{
  "num_hidden_layers": 13,
  "hidden_size": 160,
  "num_attention_heads": 5,
  "num_key_value_heads": 1,
  "head_dim": 32,
  "intermediate_size": 640,
  "vocab_size": 8192,
  "hidden_act": "tanh_gelu",
  "norm": "rmsnorm",
  "norm_place": "out",
  "norm_eps": 1e-05,
  "positions": "rope",
  "rope_theta": 10000.0,
  "rope_fraction": 1.0,
  "qk_norm": true,
  "attn_scale": 0.177,
  "bias": "none",
  "tie_word_embeddings": false,
  "parallel_block": false,
  "init": "trunc",
  "init_std_qkv": 0.0431,
  "init_std_o": 0.00845,
  "init_std_up": 0.0431,
  "init_std_down": 0.00423,
  "init_mimetic": 0.5,
  "optimizer": "laprop",
  "learning_rate": 0.00204,
  "lr_mult_up": 1.09,
  "beta1": 0.9,
  "beta2": 0.98,
  "lr_head": 0.00318,
  "warmup_steps": 409,
  "schedule": "wsd",
  "decay_fraction": 0.875,
  "decay_shape": "square",
  "final_lr_fraction": 0.0,
  "batch_tokens": 16384,
  "max_seq_len": 128,
  "doc_mask": true,
  "train_tokens": 180000000,
  "max_steps": 10987,
  "dataset": "wikipedia_en"
}
Each number is 128 + 32 x the weight over its row's rms, rounded and kept within 0 to 255. Layers, rows and columns count from 0. The size above them is the row's rms in percent of the matrix's.

# layer 2 MLP up, 640x160, rms 0.147, rows 467-513, columns 96-127
size [105 101 103  94  99 102 102 105 103  97 103  87  98 102  97  95 117  99  97 109  92 100 101  97  98  97 104 103 103 106  99 102 107 107 103  97 102 100 100  95 107  89 106 100 104 101 117]
[[ 90 119 189  66 110  78 141 101  82 152 117 131 121 124 148 129 133  66 100 109 136 149  86 178 116 126 118 180 129 101 152  62]
 [ 79 126 136  82 175 160 151 129 102 157 145 133 136 130  66 126 114 107  97 149 114  41 187  97 125 110 141 119 123 132 121 125]
 [ 95 168 133 159  70 107 126 131 122  78 132 137 155 122 136 146  78 130 121 133  64 190 125 138  97 156 129  76  64 139 123  92]
 [162 122 170 136 140 102 137 144 114  98  95 109  65 167 126 154 150 130 107 122 166 139  75 129 164 171 104 101 158 159 119  93]
 [107 111 126 102 131 154 116 171  91 146  74  99 134  85 188 147 170  80 139  90 128 111 185  91 141 181 123 161 105 140 133 123]
 [111 164  82 107 120 139  93 116 139  90 215 125 113 116 125 147 140 171  54  91 146 104 165 172 113 142 129 140  97 150  94 124]
 [ 95 131 148 115  84 140 136 105 121 112 133  40  38 100 161 116 113 149 156  96 104  71 118  95 109  77  35 149 107 112 167 181]
 [ 96 101 157 120  79  88 112  95 159 147  73 114 150 134 104 134  99 109 130 105 116 131 165  64 106 110  80 110 147  97 118  62]
 [ 82  98 187 164 141 109 127  63 138 135 154 145 125 110 151 116 114 160  87 106 187  87 167 201 134 159 144  89  86 122 186 110]
 [128 142 114 122  49 146 110 174 121  78  29 181 151 131 164 112 105 153 150 143  95 127 146 129 163 140 127 153 180 128 111 102]
 [174 107 121  90  76  75 127 123  81 122 133  99 135  86 157  95 160 104 130 201 156  87  51 110 119  98 130 156 155 111 155 102]
 [131  62 117 160  78 103  90  84 127  85 102 101 121 116 167 113  41  78 146 111  72 149  60 151 130  96 155 109 151 130 156 125]
 [ 25 168 152 155 129 138 101 153  64 154 143 139 115 105 144  67  87  87  47 133 162 202  82 150 141 118 114 143 106 104 162 130]
 [ 58 100 139 108 143  95  76 156 126 136 100 176 141 108 112 132  67 108  85 129 160 162 135 151 103 119  72 141  98 120 159 136]
 [128 135 133 162 107  56 143  94  90 138  76 126 109 102 150 132 131 126 165  93  99 146 138 164 162 128 136 117  92 137  79 151]
 [119 103 147 107  95 119 127 134 101 144 122  80 150 132 167 119  50 114 160 149 135 118 194 166 172 152  94 166 143 145  64 125]
 [131 113  74 141  59 106  64 115 106 169  75 142 110  56 128  85 113 149 161 130 105 107 159 112 113 169 101 110 109 118 154 155]
 [ 68 149 130 112 177  95 110 152 126 126 155 134 128  91 133 113 157 162 149 110 132 153  88  98 164 172 181 169 103 150 164 111]
 [177 129 150 127 127  95  80 137 118 111  97 175  78 126 119 188 148 136 172 100 127 123 160 153 160 155  82 132 104 189 142  82]
 [139  92 126 113 112 118 106 118 147 128 100 155 120 100 192 149 111 129 161  77 133 140 131 146 122  89 120 141 160 108 109  61]
 [ 94  71 110 114  89  80 147  81 126 179  84 151 167 104 118 117 154 125 165 114 124 188 131 118 155  76 138 128 161 144 143 143]
 [156 123 154 152 149 113 121 101 146 127 178 146 130 105 110  75 130 116 137 110 105  72 127 145 132 108 116 169 127 158 152 100]
 [140 129 193  94 123 131 153  84 101 164 123 160  65 159 174 152 115 166 137 112 119  97 175 142 189  93 122  85 114 158 151 127]
 [100 114 192 103 102 116 117 139 113 171  77 110 123 118 181  91 120  96 134 192 144 101 148 144 159 123 161 124  74 143 152  77]
 [ 99 115  89 181 116 113 155 130 150 131 107 135 133 126 137 141  55 131 162 103 153 106 131 119 157 106 137 128 124 138 174 143]
 [ 85 108 119  73 116 130 151  76 104 127 132 155  97 144 100 140 120  90 115 156 107 117  98 104 105 139 148 186 106 158 135 158]
 [161 108 132 126 107 128 121 155 118  89 103 110  96 108 157 133 185  98 124  88 188 126 153 121 181 168 138 121 148 117 100 163]
 [ 79 124 123  96 121  85 103  92 148 130  84 160  95 155 155 109 143 107 114 158 176 162 147 109 107 118 194 158 148  92 165  93]
 [107 106 120 138 152  84 149 154 117 126 155 157  99 137 157 122 140 101 144  46 131 139 112 148 127 170 122 113 130 133 152 104]
 [124 143 114 171 130 161 121 124 120 148 157 128 177 106 131 100 144  83  78 145 163 164 133 148 118 135 143 166  84 103  63 107]
 [ 48 129 111 133  62 126 112  94 119  98 169 130 117 112 110 115  35 108 139 147  65 135 114  99 146  44 149 127  96 135 170 124]
 [137 106 139 123 149 136 118 123 140 103 136 149  70 138 116  97 180 129 123 120 135 121 139 104 128 153 108 130 102 116 155 122]
 [134  82 147  64 132 122 116 131  52 120 117 109 114 131 129 159 165 141 124 180 104 107 143 168 109 160 167 150 159  95 138 122]
 [ 90 143 105 132  94 141  67 107  93 112  47 110 146 165 163 131 116 125 118 157 168 100 150 121 154 120 147 120 107 159 147 118]
 [ 88  84 119 141 131  75 113 163  98 119 117 110 103 131 119  92 125 106 112 109 115 109 112 115 133 188  91 107 153 140 112  53]
 [180 148  72 118 112  62  97 113  79 163  87 191 131 164 135 123 148 163 104  93 112 152 136 100 151 178 144 161 124 144  72 145]
 [139 134 123 123 131 127 162 117  85 145 174 100 126 140 145  78  98 131  99 139 104 170 101 156 163 132 124  97 132  45 131  99]
 [168 100 177 121  76  57 172 125  80 157 137 156 112 121 145 149 127 177  92 106 195 150 104 154 110 138  93 156 158 116 118 105]
 [172  76  83  99 150  94 134 165 103 126 168 137 106  54 138 148 155 147 173 100 154 146 168  96  98 159 150 174 106 106 140  93]
 [ 35  98 150 117 108 114 151 140 106 128 111 142  91 127 106 140 158 126 154 138 125 110 107 191 105 124  69  90 107 114 112  74]
 [116 134  85 124 108 124 114 140 138 161  93 218  96 166 127 102  50  92 161 137  92 173 139 120 140 165 150  90 136  90 117  94]
 [ 95  83 135 110 150  99 123  87 144 101  80  85 131 148 183 136 144  80 182 109 136 132  69 175 136  86  99  83 162 138 123 134]
 [166 113 168  86 142 112  61 132 108 149 151 144  86 114  71 142 193 141 143  80 103 108 192 192 125 136 136 187  99  95 129 121]
 [ 94 141 133 107  61 113 146 114 123 149  60 137 109 114 137 126 111 125  91 114 138  64 147 112 120 105 175  90 127 184 106 139]
 [138  68 132 141  42 105 108 113  94 121  77 131 139  77 144 153 173 147 161 131 115 142 167 134 127 110  88 122 131 153 158 168]
 [ 60 119 127 131 119  62 119 126  72 107 103 110 124 127 146  83  96  84  89  89 123 138  68 132 153 128  92  83 109 133 180 134]
 [ 90 115 110 160 135 128 101 136  73 167 114 153 119 109 119  65 122  61 110 121 146 141 106 172 104 110 119 154  84  88 115 110]]
# layer 2 MLP down (transposed), 640x160, rms 0.137, rows 467-512, columns 96-127
size [108  99  87  97  96 106  95  98 102  90 101 103  99 101  84  85 109 102  96 112  97 108  91  97  99  86 108 107  93 101 102  97 118 104  97  96  96 112  99  84  94 117 110  91 103 101]
[[149 148 109 108 138 102 104 118 158 135 110 128  72 161  99 113 159 134 176 150 105 121 121 110 107 104 133 130 173 129 193 191]
 [ 74 185 135 136 144 169 164 169 177 166 121 187 169 163 137 146 180 144 147 160 109 157  55 198 163 132  81  93 107 147 133 180]
 [127  74  83 127 122 120 136 120 118 153 143 131 135 104 169 152 136 143 150 107 156 103 169 152 123 122 127 101  96 119 135  89]
 [143 109 100 139 168 136 124 161 157 132  78  79 120 113 139 123 150 106 142 108 171 210  99 146 158  98 147 158 108 127  93 117]
 [150  88  97 149  93 125  99 129 107 133 127 155 194 152 118 110 144 107  78 104 103  80 109  91 132 152 144  89 153 138 117 151]
 [ 95 181 132 144 138 126 194 140  57 156 110 135 108  92 104 122 125 112 111 159 151 158 102 122 105  77 188 143 184  96 126 132]
 [143  94 128 126 106 169 151 138 167  96 124  42  87  83 144 115 125 145 102  86 145 123  75 104 131 129  77 143  89 153  98 164]
 [125  67  78 112 143 114 142 145 142 151 158  77 118 137 141 111  65 151  98  83 163 111 200 109 108 168  99 132  60 138  90 107]
 [104 159 113 111 167 150 120 138 105 153 125 133 173 100 112 155 142 132 112 100  89 177 133 149 152 166 190 139 210 130  45 166]
 [177 100 104  94  89  73 149 109 173 148 144  69 112 161 111 130 147  85 103  96 127 134 164 128 112 132  86 104 136 157  92 163]
 [ 96 129 153 129 114 135 104  88 113 154 152  97 106 112  99  84  91 173 169 132 144 120 126 132  90 139 101 170  99  95 101 162]
 [134 133 175 123 119 143 195 103 142 108 113 157 145 152  63 151 139 160 103 137 161 139 187 124 146 179 152 127 255 104 134 121]
 [168 141 189 118  97  82 191 140 143 154 129 126 163  99 111 115 156 135 100 146 128 140 130 132 123 167 122 194 145 133 182 163]
 [ 96 153 120  92 100 160 138 207 105 152 128 124 128  90  64 120 102  90  79 153 149 157 149 131 133 133 126 134 129 133 125 136]
 [149 134 104 109  71 158 151 133 166  69 114  68 115 121 183 125 109 134 115 135 124 178 137 139 100  66 187 113 136 134 148 144]
 [129 146 134 109 104  85 198 122 141 136 152 116 107 156 152 115  87 110 120 187 118 183 128 143 101 175 140 181  85 155  87 130]
 [117  93 104 126 124 120 122 136 122 139 111 144 193 151 104 165 133 125  79  90 172  84  77 148 122 118 165 131 142  99  97 125]
 [141 119 112 119 138 133  82 143 106  97 149  91 145 132  90 133 107 102 112 122  97  86 110 117 140 119 128  72  71 141  60  66]
 [113 158  83 108 159 147 106 130 153 152  94 135 135 124 241 176 136 131 122 113 159 108  81 182 128  79  84 114  47 124  90 117]
 [134 136 154 143 119 151 122 120 108 129 159  88 112 131 108 120 182 158  89 137  51  63  97  88 120 133 106 106 138 133  72 190]
 [116 145 136 109 137 124 134 148 134 116 120  59 168 142 155  96 140 122 136 147 147 159 135 109 140 150 102 151  56 134  67  85]
 [129 132 162 124  99  94 124 125 154 146  98 170  73 124 156 167 102 101 125 153 142 137 103 115 121  93 172 139 197 158 117 127]
 [118 166 142 138 135 106 151  73 124 138 106 123 142  86 145 163  95 134 182 133 134 158  98  81 139 130 127 130 185  94  81  89]
 [120 154  90 149  99 129 138 131 164 152  85 142  68  93 170 114 164 143 140 179 157 119 159 111 209  79 146 166 206 114 110 142]
 [177 117 168 103 106 155 103 130 107 141 153 140 115 137 174  82 124 154 147 176 105  96  64  84  98 124  99 132 123  77  91 145]
 [132 133  92 149 103 191 124 160  83 146 132 154 138  80  70 188 108  99 110 149 136  96 163 124 109  97 112 178 130 111 140 117]
 [133  89 144 133 138 165 113 159 121 114 105  90 139  94 104 135 152 146 134 181 142 171 166 137 152  99 189 141 113 162 117 166]
 [115  67 114 142 105  77 171 152  76 151 128  76 191 103  89 131  67  67  76 114 145 153 111 146  86 160 168 104 144 142  96 106]
 [133 134  95 127 144 156 123 140 129 119 126 130 199 188 120 148 132 107 138  82 134 110 149 119 156 133 144 154 128 107  40 162]
 [124 163 152 131 145 193 195 152 156 132 143 150 121  97 121 106 145 145 175 202 114 125 122 117 120 114 173 131 116 103 218 165]
 [107  86 127 104  87  75 143 129  87 141 164 132 158 159  69 125 141 144 134  97 125 171 170 116  64 178  72 133  57 158  99 113]
 [132  90 172 146 101 115  38 136 136 119 127 122  99 124  99  66 141 133 129 128 113 154  78 138 131 114 141 168 170 127 107 107]
 [ 92 148 123 105 141 111 167  59  90 185 155 169 107  98 105 152 153  98 127 116  96  91 134 112 113 126 128 207 144 106 134 157]
 [ 99 152  50 131 118 156 121 171 110 105 135  83 136 186 183  92 110  69 167 128 103 158 126 154  89 100 187 105 134 174 124 106]
 [151  86  93 148 168 154  95 167 171 150 131 100  98 138 116 143 120 123 118  76 163  99 126 147 127 114 152 147 156 105 154 160]
 [141  89 134 102 125 116 128 151 111 182 143 102 120 142 112 128 164 128 121 193  80 111 100 112 137  50 117 162 131 147 189 106]
 [137 126 128 148 122 138 134 205 105 103 124 121 139 116 129 133 126 131  79 108  98 102 145 166 140 167 165 147 177 135 127 151]
 [135  96 111 157 147 146 163 193 117 150  91 142 112 114 112 104 132 132 121 128 178 104 177 106 152 148 168 112 228 129  87 115]
 [150 193 124 137 148 167  83 128 126 154 115  94 173 127 132 143 110 120  94 109 118 158  99 154 172 118  96 124  55 122  67 180]
 [144 127 131 154 126 158 141 163  70 108 101 191 124 156 117  95 118 105  95 118 145 164 120 139 159 135  79  93  88  66  93 168]
 [151 132  76 159 139  94 152 195 125 131 116 147 108 126 182  97 127  92 117 163 145 121 154 162 105 176 170 138  96 107 122 151]
 [110 129 162 112 163 147 155  95 141  98 130 152 113 129 103 158 143 131 117 150 103 141 184 122 121 143 112 143 255 114 154 126]
 [139 169 227 135 122 221 107 108 175 135 136 141 122 165  85 116 142 141 167 104 120  82 126  78 110 145 108 155  72 122 162 122]
 [155 123  97 135 167 169 197 156 147 119 136  83 131 125  91 138 109 127  79 107 120 105 154  94 132 101 168 133  90 122 134 164]
 [129 125 158 139 132 149 131 133 117 151  95  67 140 119 169 169 167  71 134 133 168 145  72 129 111 104  76 193  96  74 148 152]
 [157 139 163 161 154  77 135 197  79 151 110 103 118  44  76  83 147  89  96 171 155 167 133  66 123 127 135 164 154 102 153 112]]